Part of a small language model's weights.
Architecture: RMSNorm before each block, biases, untied embeddings, local attention windows.
Each number is 500 + 25 x the weight over its row's rms, rounded and kept within 0 to 999. Layers, rows and columns count from 0. Numbers have three digits each. The size before them is the row's rms in percent of the matrix's.

# up: layer 8 MLP up, 320x160, rms 0.112, rows 180-199, columns 0-159
# down: layer 8 MLP down (transposed), 320x160, rms 0.053, rows 180-199, columns 0-159
up180 092:467532513502547470501469489486506510525495518505466479469495497521493484461478485531516481452558492491492506462485466492563497472572480482484511484527510525506530500465510528467493476488515478516520502492473482540489491478508537503483524427535512469472465492521488491505532514473493494466536517500531453491537488529479494488504510446486448501532528537505502480471489472485505510505473531495451496500511500516527502496469484491508497467523488529497524534481520519497520446494482451
down180 094:497479522458465481493513493490505519530499513504497492525491490530444542542488473502539492549493463527465505506530555471454511535522508503459540525457494473547480460502501490510504543482540473485498494529469454483467480466535494484515507499472482479480506489503514493434527481485510510489541530455511508523540519502526453499495509514488505505478475529446527544494490519543527508509488491494521494465486491538511508513496501486550538483498516482480529480470502495517471506480472500
up181 092:520498492499530479507466460487503489511502504486444488517515486493531486505494475506501524499477487526489503515486469519555510550487494491494457521509492500520520520519541515489501491487503478529501522479514515514529525474505506528517502497510529448529517506527470488493494489522445499477476497470496502532491531460544462532479526508445462540503482491518484489497477540492481539491501469495500454505544524523448470510438500474488518417525477510533475478520525444498528500475552504
down181 093:479510509494477487461532458482506474513481540566497486486517478489474496491481510559554487501480485474544493513506505484519503542518500529512495501532502548535477482526492510500525528549507481483496521475506534503443489520462486530449545508486489430470475507470492464473495480510482497485483521466525472504511545536486533519527515475516527512489486489477533475487512473496483521516515510500476498502496480531496492494470493541531515504493512536489463517524455470481486476537561477
up182 100:470501434477510503568499531492499521492487485490517502510527508450483471529516471519484532522511526506483575483469492516512498474525512552515505510498553524543500516537513540513517497511480476440477530466509498475469489491448511485489467535500521525486528500498529523505503513541591486499488500488495492511505527514489526538521512471519508551530469487504469488517499471518509512485502539491532519510520497495480515525485512480486495463503529493483521493528508473513455492486500454
down182 102:541473512489481545496508524502495533499491527470496477507479529513464520529518480485472498465482480500521492490494522465521507539538490463511540538512515510424600509463491482499481491485479517477461479502483528485481524482470450503528481486516491476512502489472530502523492495460489521451503507502489510494519503530526506445503483513477505509516505532464496482532495515482471482520524503504531501517491487492516470551532540505442522545485520479538522464505480523501497486474468536
up183 105:507518504484519479538484558457514506491498519476527539541499489478550468521507528481496455472520526498487499531485547494463460499489511525491537531518522480521471475537456488523495455506467454503482481513459558507482477479524448511482483492462508487489494510509471486499541540467498554524529511494503499496508501504500546504552513486454462489507505508520474525495518492528476473468522490462485515516518489497500496543468532526501533507511521486476476504442521511492471481499507531
down183 106:509505497504499514535508446546464490494517531510494538514504499515492470481486503513474483500494528429487497526485470503485484511476505484480440473493544475486500542519504514491507518478524525499520530507501489526492512438490492524527515527539454492492526495477530514522539528512515522501505542504510518508513487501518532530527507519522499508513449515494493544520484519515510478531511504544442516493513447496468511481513481443560552463488486537487478464533509497480522491438494480
up184 101:481504473559478498481545518451499480523480467466447513526521505510533502490499512508534521500549499455543493492529519487476472482498512486496481510470504504517518476483452527456522457499490466556505486448531483493487503497507488478460512527545510479509489483503482493535482492506484472482523518507462510482537508507500498530527527569490559514479511497459496458459512534515540518506489449505509489488543517554479502496510526513489474456504486503502532492492513515533497513513475499
down184 099:502495427478519516496471484494523494526512488543477484501521522489492524501524511488538496483476490460517502488561476532467437478484503505527466517489512511490520487455503487461443495491486504490533521523508508520495497495467468493497505490552502499453526512532503474476530472479496497503536564509515490497508542498503491524539514537490504543545511474464508478532451486473501540541498514472526486470539540501487497474503524476467535493500517492506556517508495459497488501478490456
up185 102:532515446472502542501549480507474519470506484506509488498498481463474531483482496478494495512477476468521480457468559485453540543488500474470502509526480496526505501473479515550512538509491487530474509550467532553513466474486445508531525490524499490534519524511480482464481474496498495575544507472505518497485495518495493527527509498525492492500499502489488524532489482465532531539499529494551466484499494489520503520494472527542504509511507501528535479509476471534498537496462478
down185 105:462488535513511476516517526522503593480516501530517483488537493472522527495495494486455480516566505462541518502469525505523523476443484487455464470518528493513518498515470539468485463514472466524458510513512493497488482476502476505493476548534574492497490468541527483533478483473483466503512500490479498531502511466524501484547479514531538507505509489512479528479496522522498491489506505510523501467505536525526507458517533485505504528498497492498514491462514481530513489535522527
up186 112:498508488470534525532478482523545551514470528541459537499530533525506524487498500479514497510519529515510490541457474489474535495499483491521498516512478512476524477476444440478470526547497533506521504453514513484506494515468518537537488550476513527503510474488523474496464493502525506477481519495483493512513491461489496494510482502507502514493538472501468497479508504500505492474478491465557503510527554486501468494507517546526561481493492475471476534514560486502543495467481549
down186 108:481515503516555508516538502509519451513488480463524498466463488482485509477539493504488498481546533524526496466483547490555472492523500473492492478524499500529530468486518496472489530507465517533505471479511439440515490512470500527537510524491522524541490485482497460500465555489493489476480536481434476511541483487518538509501493499505499476487479493489506492499552535510482485500541512481524488535542498501511533478521515524491511493497452475523486473497479434511457507505491497
up187 098:477513498507528498552516490502513490479528488513469525489513530514484524476489523498459523488503528525513490486518516464517490538528518494499519508502523497503495480522474539505508495453479456496477444508475497524479480522551488513489504474534545513496529511514541493475523483515506534486447491534509509531508462533482499476544513479478479491512480469515498492492487542509499468488442467469470494488580519516511521453522516462540501493502458520438508503542492485545495502486537453
down187 099:550492480501507533510481509480483534490526490485519525487453510515479495462542499472503486494497515546544508524469525513540486486506489495484534515486512477472519526483467445513501481471513532492463493530537468496456505553463488438503472505513489530523508550486474519528511505509483486475510520428488525527517558473503543512486528503534522504502488510489519510512504446500541499493512508464533505503516515456477514540472502500528549483502510479477476517510487463471482489481543499
up188 103:512529519518515503473466488519464526468493486537534509520510489493467499516500489486492462474491496485469512494479489512532539510513512513488447503521498486557569523548493505506516504525492487478513497501545497469502473447472481499524497495488488495503451499506456495512508513501475514502488541509516513484531509566501479524512472503494501553481435488487532491471493437498470496514491531495556443549472527463459500505490467488508498484518491495523501519431509502476486506510466475
down188 101:506507488517509524513473447532539464493526518478482526523468537502508522500501510498471479501507537488525524489489516513453517479504500515490485487525484548521491522468478460508525512485512503431503437505494491520551501491460521478539525512492480518465573524498480489446483511470498477492508452543469491534518502539507488496517483480484510464517521506498499500484506455514512495447497487517474533498485490492489510512536487543522522500505489586494509485497460458500507501507545512
up189 102:527487526501489484490469514477518532534473517441490528496517525521480463528479537496500480488513479512519531493501514472487477477502518455488516439504499524478532517477506534498506518544479503512517508482526540508527498501494534522494478485474543478520505500508528493485475502532497521500588500489499477508515453484493489497486490496511548477507486480469484538471473477538547473489505513536566521513480553514467466461475449494495481491449515459507507464510472493531490486522491470
down189 103:461476506551486527497508503462514498495500514559529513526485524501498475467528514542503509494480518489465457508502469514507519493524474519497451500487512474535499499500493513499503502512527538546499524521489452480513465464480540489498504473499524474504501554494503454489484469484565468460476428463488506507539502524468481519473466544465519515517511487485543492509499509493443486490524454501489514475513504505467491525498491525519486510523476484487487486495523461441526499507498450
up190 104:501491519479555460501520479487490472504482525460499488519490499492498467485521495496484506446505487463468439493474500486484514518483558543485472512483518468481475440512474503505505482520466480534507492470476501528508494513462448482461513459512521514477468521498516533532514518497490514482450464480482522449515499499494499537511506485490504531501499500503484459525491434497589488456505473476492501519523506501511487451496537530525521487521494475509498469502480515462470516472514499
down190 105:507503527474442556491529493473508516510481484525495538477512508515492525471510522489529547500506535521567508492466522521508497481525517523467491469489482545488512471510488500515512531514487510460480486524506474528512506477500523541534515504495496490511504479475446527475483481516478513510473495487533501506537485493542504446502469525533513489449490499505438531472499537500532466535526467477523487510474483535480527439493504464487473470463509544483522504492535488490477497461460496
up191 093:495522493540491474534539514540518498508475533507510465534494539455495515519503486524522561540507481476495490519499513496463515525529497525498506486530500529490485477518480485500562470495498481505533518507490489500454504513490478513474492489549468548534469513476468497524516490480501519485477496522498497501530483548541553511526490512443503506513500497470461500547510482483492473498490542508536548505494466495531488548502493528497510532497520478441488521502511535477550512521501438
down191 090:520483500438509478486481481483520512504519504528517505514549460495500441471470549498486461557518484565516495488463504522457508491504481482512492477498561475504483488471490519491512490505518508495552517483473512520527466514547515517484488518548548515493490530473531518514504523474482462493524460537515507504470524505508518532477492465544457487515482496488515494511512525498483484505529463523478500516466566547465495499507501513440495514527489489483510511507475508496464504524522502
up192 092:479515475494475444520510487489486517459479455484485505505491494493531501472515487486495496484525495415510518531468453488510507496490508542487508516517519461523461530450515477482481544481504500486506532471480509508487469511509499510535464499540517518500515464488527538516525498503490547528496531494492514468507537498484497508510505492480489509569486538527479514502507466526505541499515525520513515535503552491559449507504494466498488494492521523510487493569498548513447482483477531
down192 101:493504535492497471531543468519490473527510477460529518509461461535514470537517504469526498563483519532537505502497512452523547501513480518492536497496535500475472477514523504503483466471517492515463451504448449532519511501491511486491486543499534525516479510492514514505481505512498507514491524471534499491496555509527480484442507484496527532521515476478518491517494496459507505476503487500517524459525495426470512534488492503460490511515479531538491483564486528513534520502532503
up193 103:501503512510476489495494450529458566535485521528490542505489529484507464473505478496538485468430477474482484484455504491442536480501496527456535533533510504460514506499521489505510493523498472481499531505474488493483481497468517475508468450479478535533459484512513465501532490511529509521525543485498506496514503502457514547508488483483531538472489500475505546522513488497470502495460514474500494451548527520500435470477478491534520487490495524488499484501488480472465483508499491
down193 100:483471482470486522485497489460498488502523488513496487516470483559504550463503526457488517505547478489487516472546481528470504540503506489522459515504493448508501509482509512549448503532504523515507506451459478477506500476515493520502465520485540492490530498538515475545488491518494476469468500478543496501483498466526509505524529466477520469483515516517507492474502523459491516526471512522539519513475507548519541499515467505464497524507496492481514496511488577506457567531528490
up194 105:456530528535527446506531521461522491486512515542438530506507485470485517521526493500510532516483559499485496547476523536467539509502494466512507515497527556466529520483484500479526476508536470464490520501497488478480488518502495514481522517497520521515525471512506483508509482524520480550483464516443499500450492489503490507516507445466489490514487506526502478512474517563505543534494496501481491477500502480494438491490512489529502495505454544497495453488476509518462451514491491
down194 107:493534536510520457552510499492521422507500522495492492491483452502477455481534519467526489565475528502494502532543497481491509493470456509528484487545542564489545527491474510482446509498580543466483475506502504460510503510493493495502506489496499495498488478486499466525495523476488480556485521476502497495490464510533506484527500491464504484520499496539525505491491477517496550494518484482484523473477505495497522469500493458510482484542508525511516463505488496483533502549481488
up195 099:515534510499457506517529499496473503496455505490485495508503514506495520491509522497502491525511470503513510538533525449487466487503535472529498516535545514489514542445522468486494508474505506510443497489562538461515518456474493511500485537440501490512505467502494526451519504501493524461499488504479488486495453537516520471533439508488490460481462460503475505514480511515509512514449488486518511478528497445469479506511545486498466492482490516543454514520505531514518469473477456
down195 101:551505474481502493481521502481496525498496505485547523489484503499513530495464531520545493499507495474499446513490487512531494509524552523559539486480472493500507513528489497497520482539443549527494450498501497507487537520515514541537509545535476497459549529494512488505476478521529464494513505531484531503508509497540497474456516503520530510510531535516526498493478501512490532494519540487474452516482552455531501484501510507499468557458497486492512529507505498567478497496484466
up196 091:519523493493491468559498496508464481507506492509544458460507465468504521505494475451504471523488474503502482497485450499463539530543497487496488479523531515495529510549496455526513520521522513512457487471499472502510546467530494516467465526472556531507482492525507513523530499509495529492517509500482515503489477529482477509487517496512521480544512461481502516479553539526501532550477511511474532496542524525484465508488489558481512516511511499482538532554454509478475527484515483
down196 091:492478491546504508501464491482469508488478495502510504527488554510496497501525450531485504479463483546461510474532506488474453487470492502478508468463515508519542495502492484492481517506512491463519504549460523521482474554472538477513504450501499461454503537464504497484469502479536492504496469518543439521533465498550493539476488475517541480450503531484504505503497504474481507486542516513500514514474499485492470450487510439490499513550517513512497536445495492508502484499497504
up197 100:471534486475512508487493505488523526530575508509449493581518511501495543497502546533458484453519522501473547525439502466517473502551465492502507486500520512473490498506469481501489473553462496522515503485487508488517480477519462486511510501523507480531521496501495480515508458493505497507541511529520518491477487467507489519480458487510468518465496477503517485530526508499477514470522488503576476501514486517491520516501523465503501506473468501460464512474478526525470520465447500
down197 100:523522533549476458467476524484478493522501473507502470478495478515548494459484484495525486539543452484516498463522525500525493507492501486526476468497504516508515496477523507550506489468501466432469542498525513475478482531420512546512458488520532534488467488544524503522486489502489491517470526457494459497508477486545504513530506502498476522529499523534475549482532492520505529498484505483524507491508469460550480482495510513488459514500518487492491505539472478475515481499479468
up198 097:477464520483540434509468522494487516531496508473494499501457515489531514486510519480531483519490499495502510489479485521510501481521495520517518522469477436495495526538491491468531510543496537512522512509497529529495514511490496482444527466502494480516472492508532489528513487453510472498501485464476478507449542512544473542454532535515484474487522450502500501430496523498492521515461494469507505495480547518518467557514498482515504523498545537502493477492502464520532500487560514
down198 096:483476509453486490498521494484447553561482503477455495517501516461481527525517470493509515476538473499470488482467509541498469474484479493506488478501524482511501510536487507482505493513510505532487501480498491513480503499462529492450517488503507485548520476516520518486491493503455484471512446528532493486533538503456515550540473524488484478463506463478505514516481535486509540472449526448539515440478514489502491497487498536457451475491519528492473465529503518497521496472533498
up199 094:490536455506516533522501507467523505554499493448468464450488490475514482542503466490512538500468498518515500511504480499520489502505503500487478535520494516518508552522489530532492500491504493481484526515519481496497490483513540511482500499533533506502516511502508530474504511462535463515495452536514489512501530522508481432429470505550447522489512483495492511460495501530499560467502486522489511514572454446517524504531514498506477498507528486450532486495505488509498523518525467
down199 098:500501520478524514498524481456512475509501549497488519516487508488486489495511530507530513447532508399460505488517511486507493499471494462470524501474498479503472528455552499466529496474477480491517500506479520490500510575506495514487530497473436479496504493535495491501472458536447489477466521499509494468495497499529453474502496498522545512461495482507523529473498517500476514473464484465502484501488467473473478470505479505505568501489491503508496500474449475523468536523494505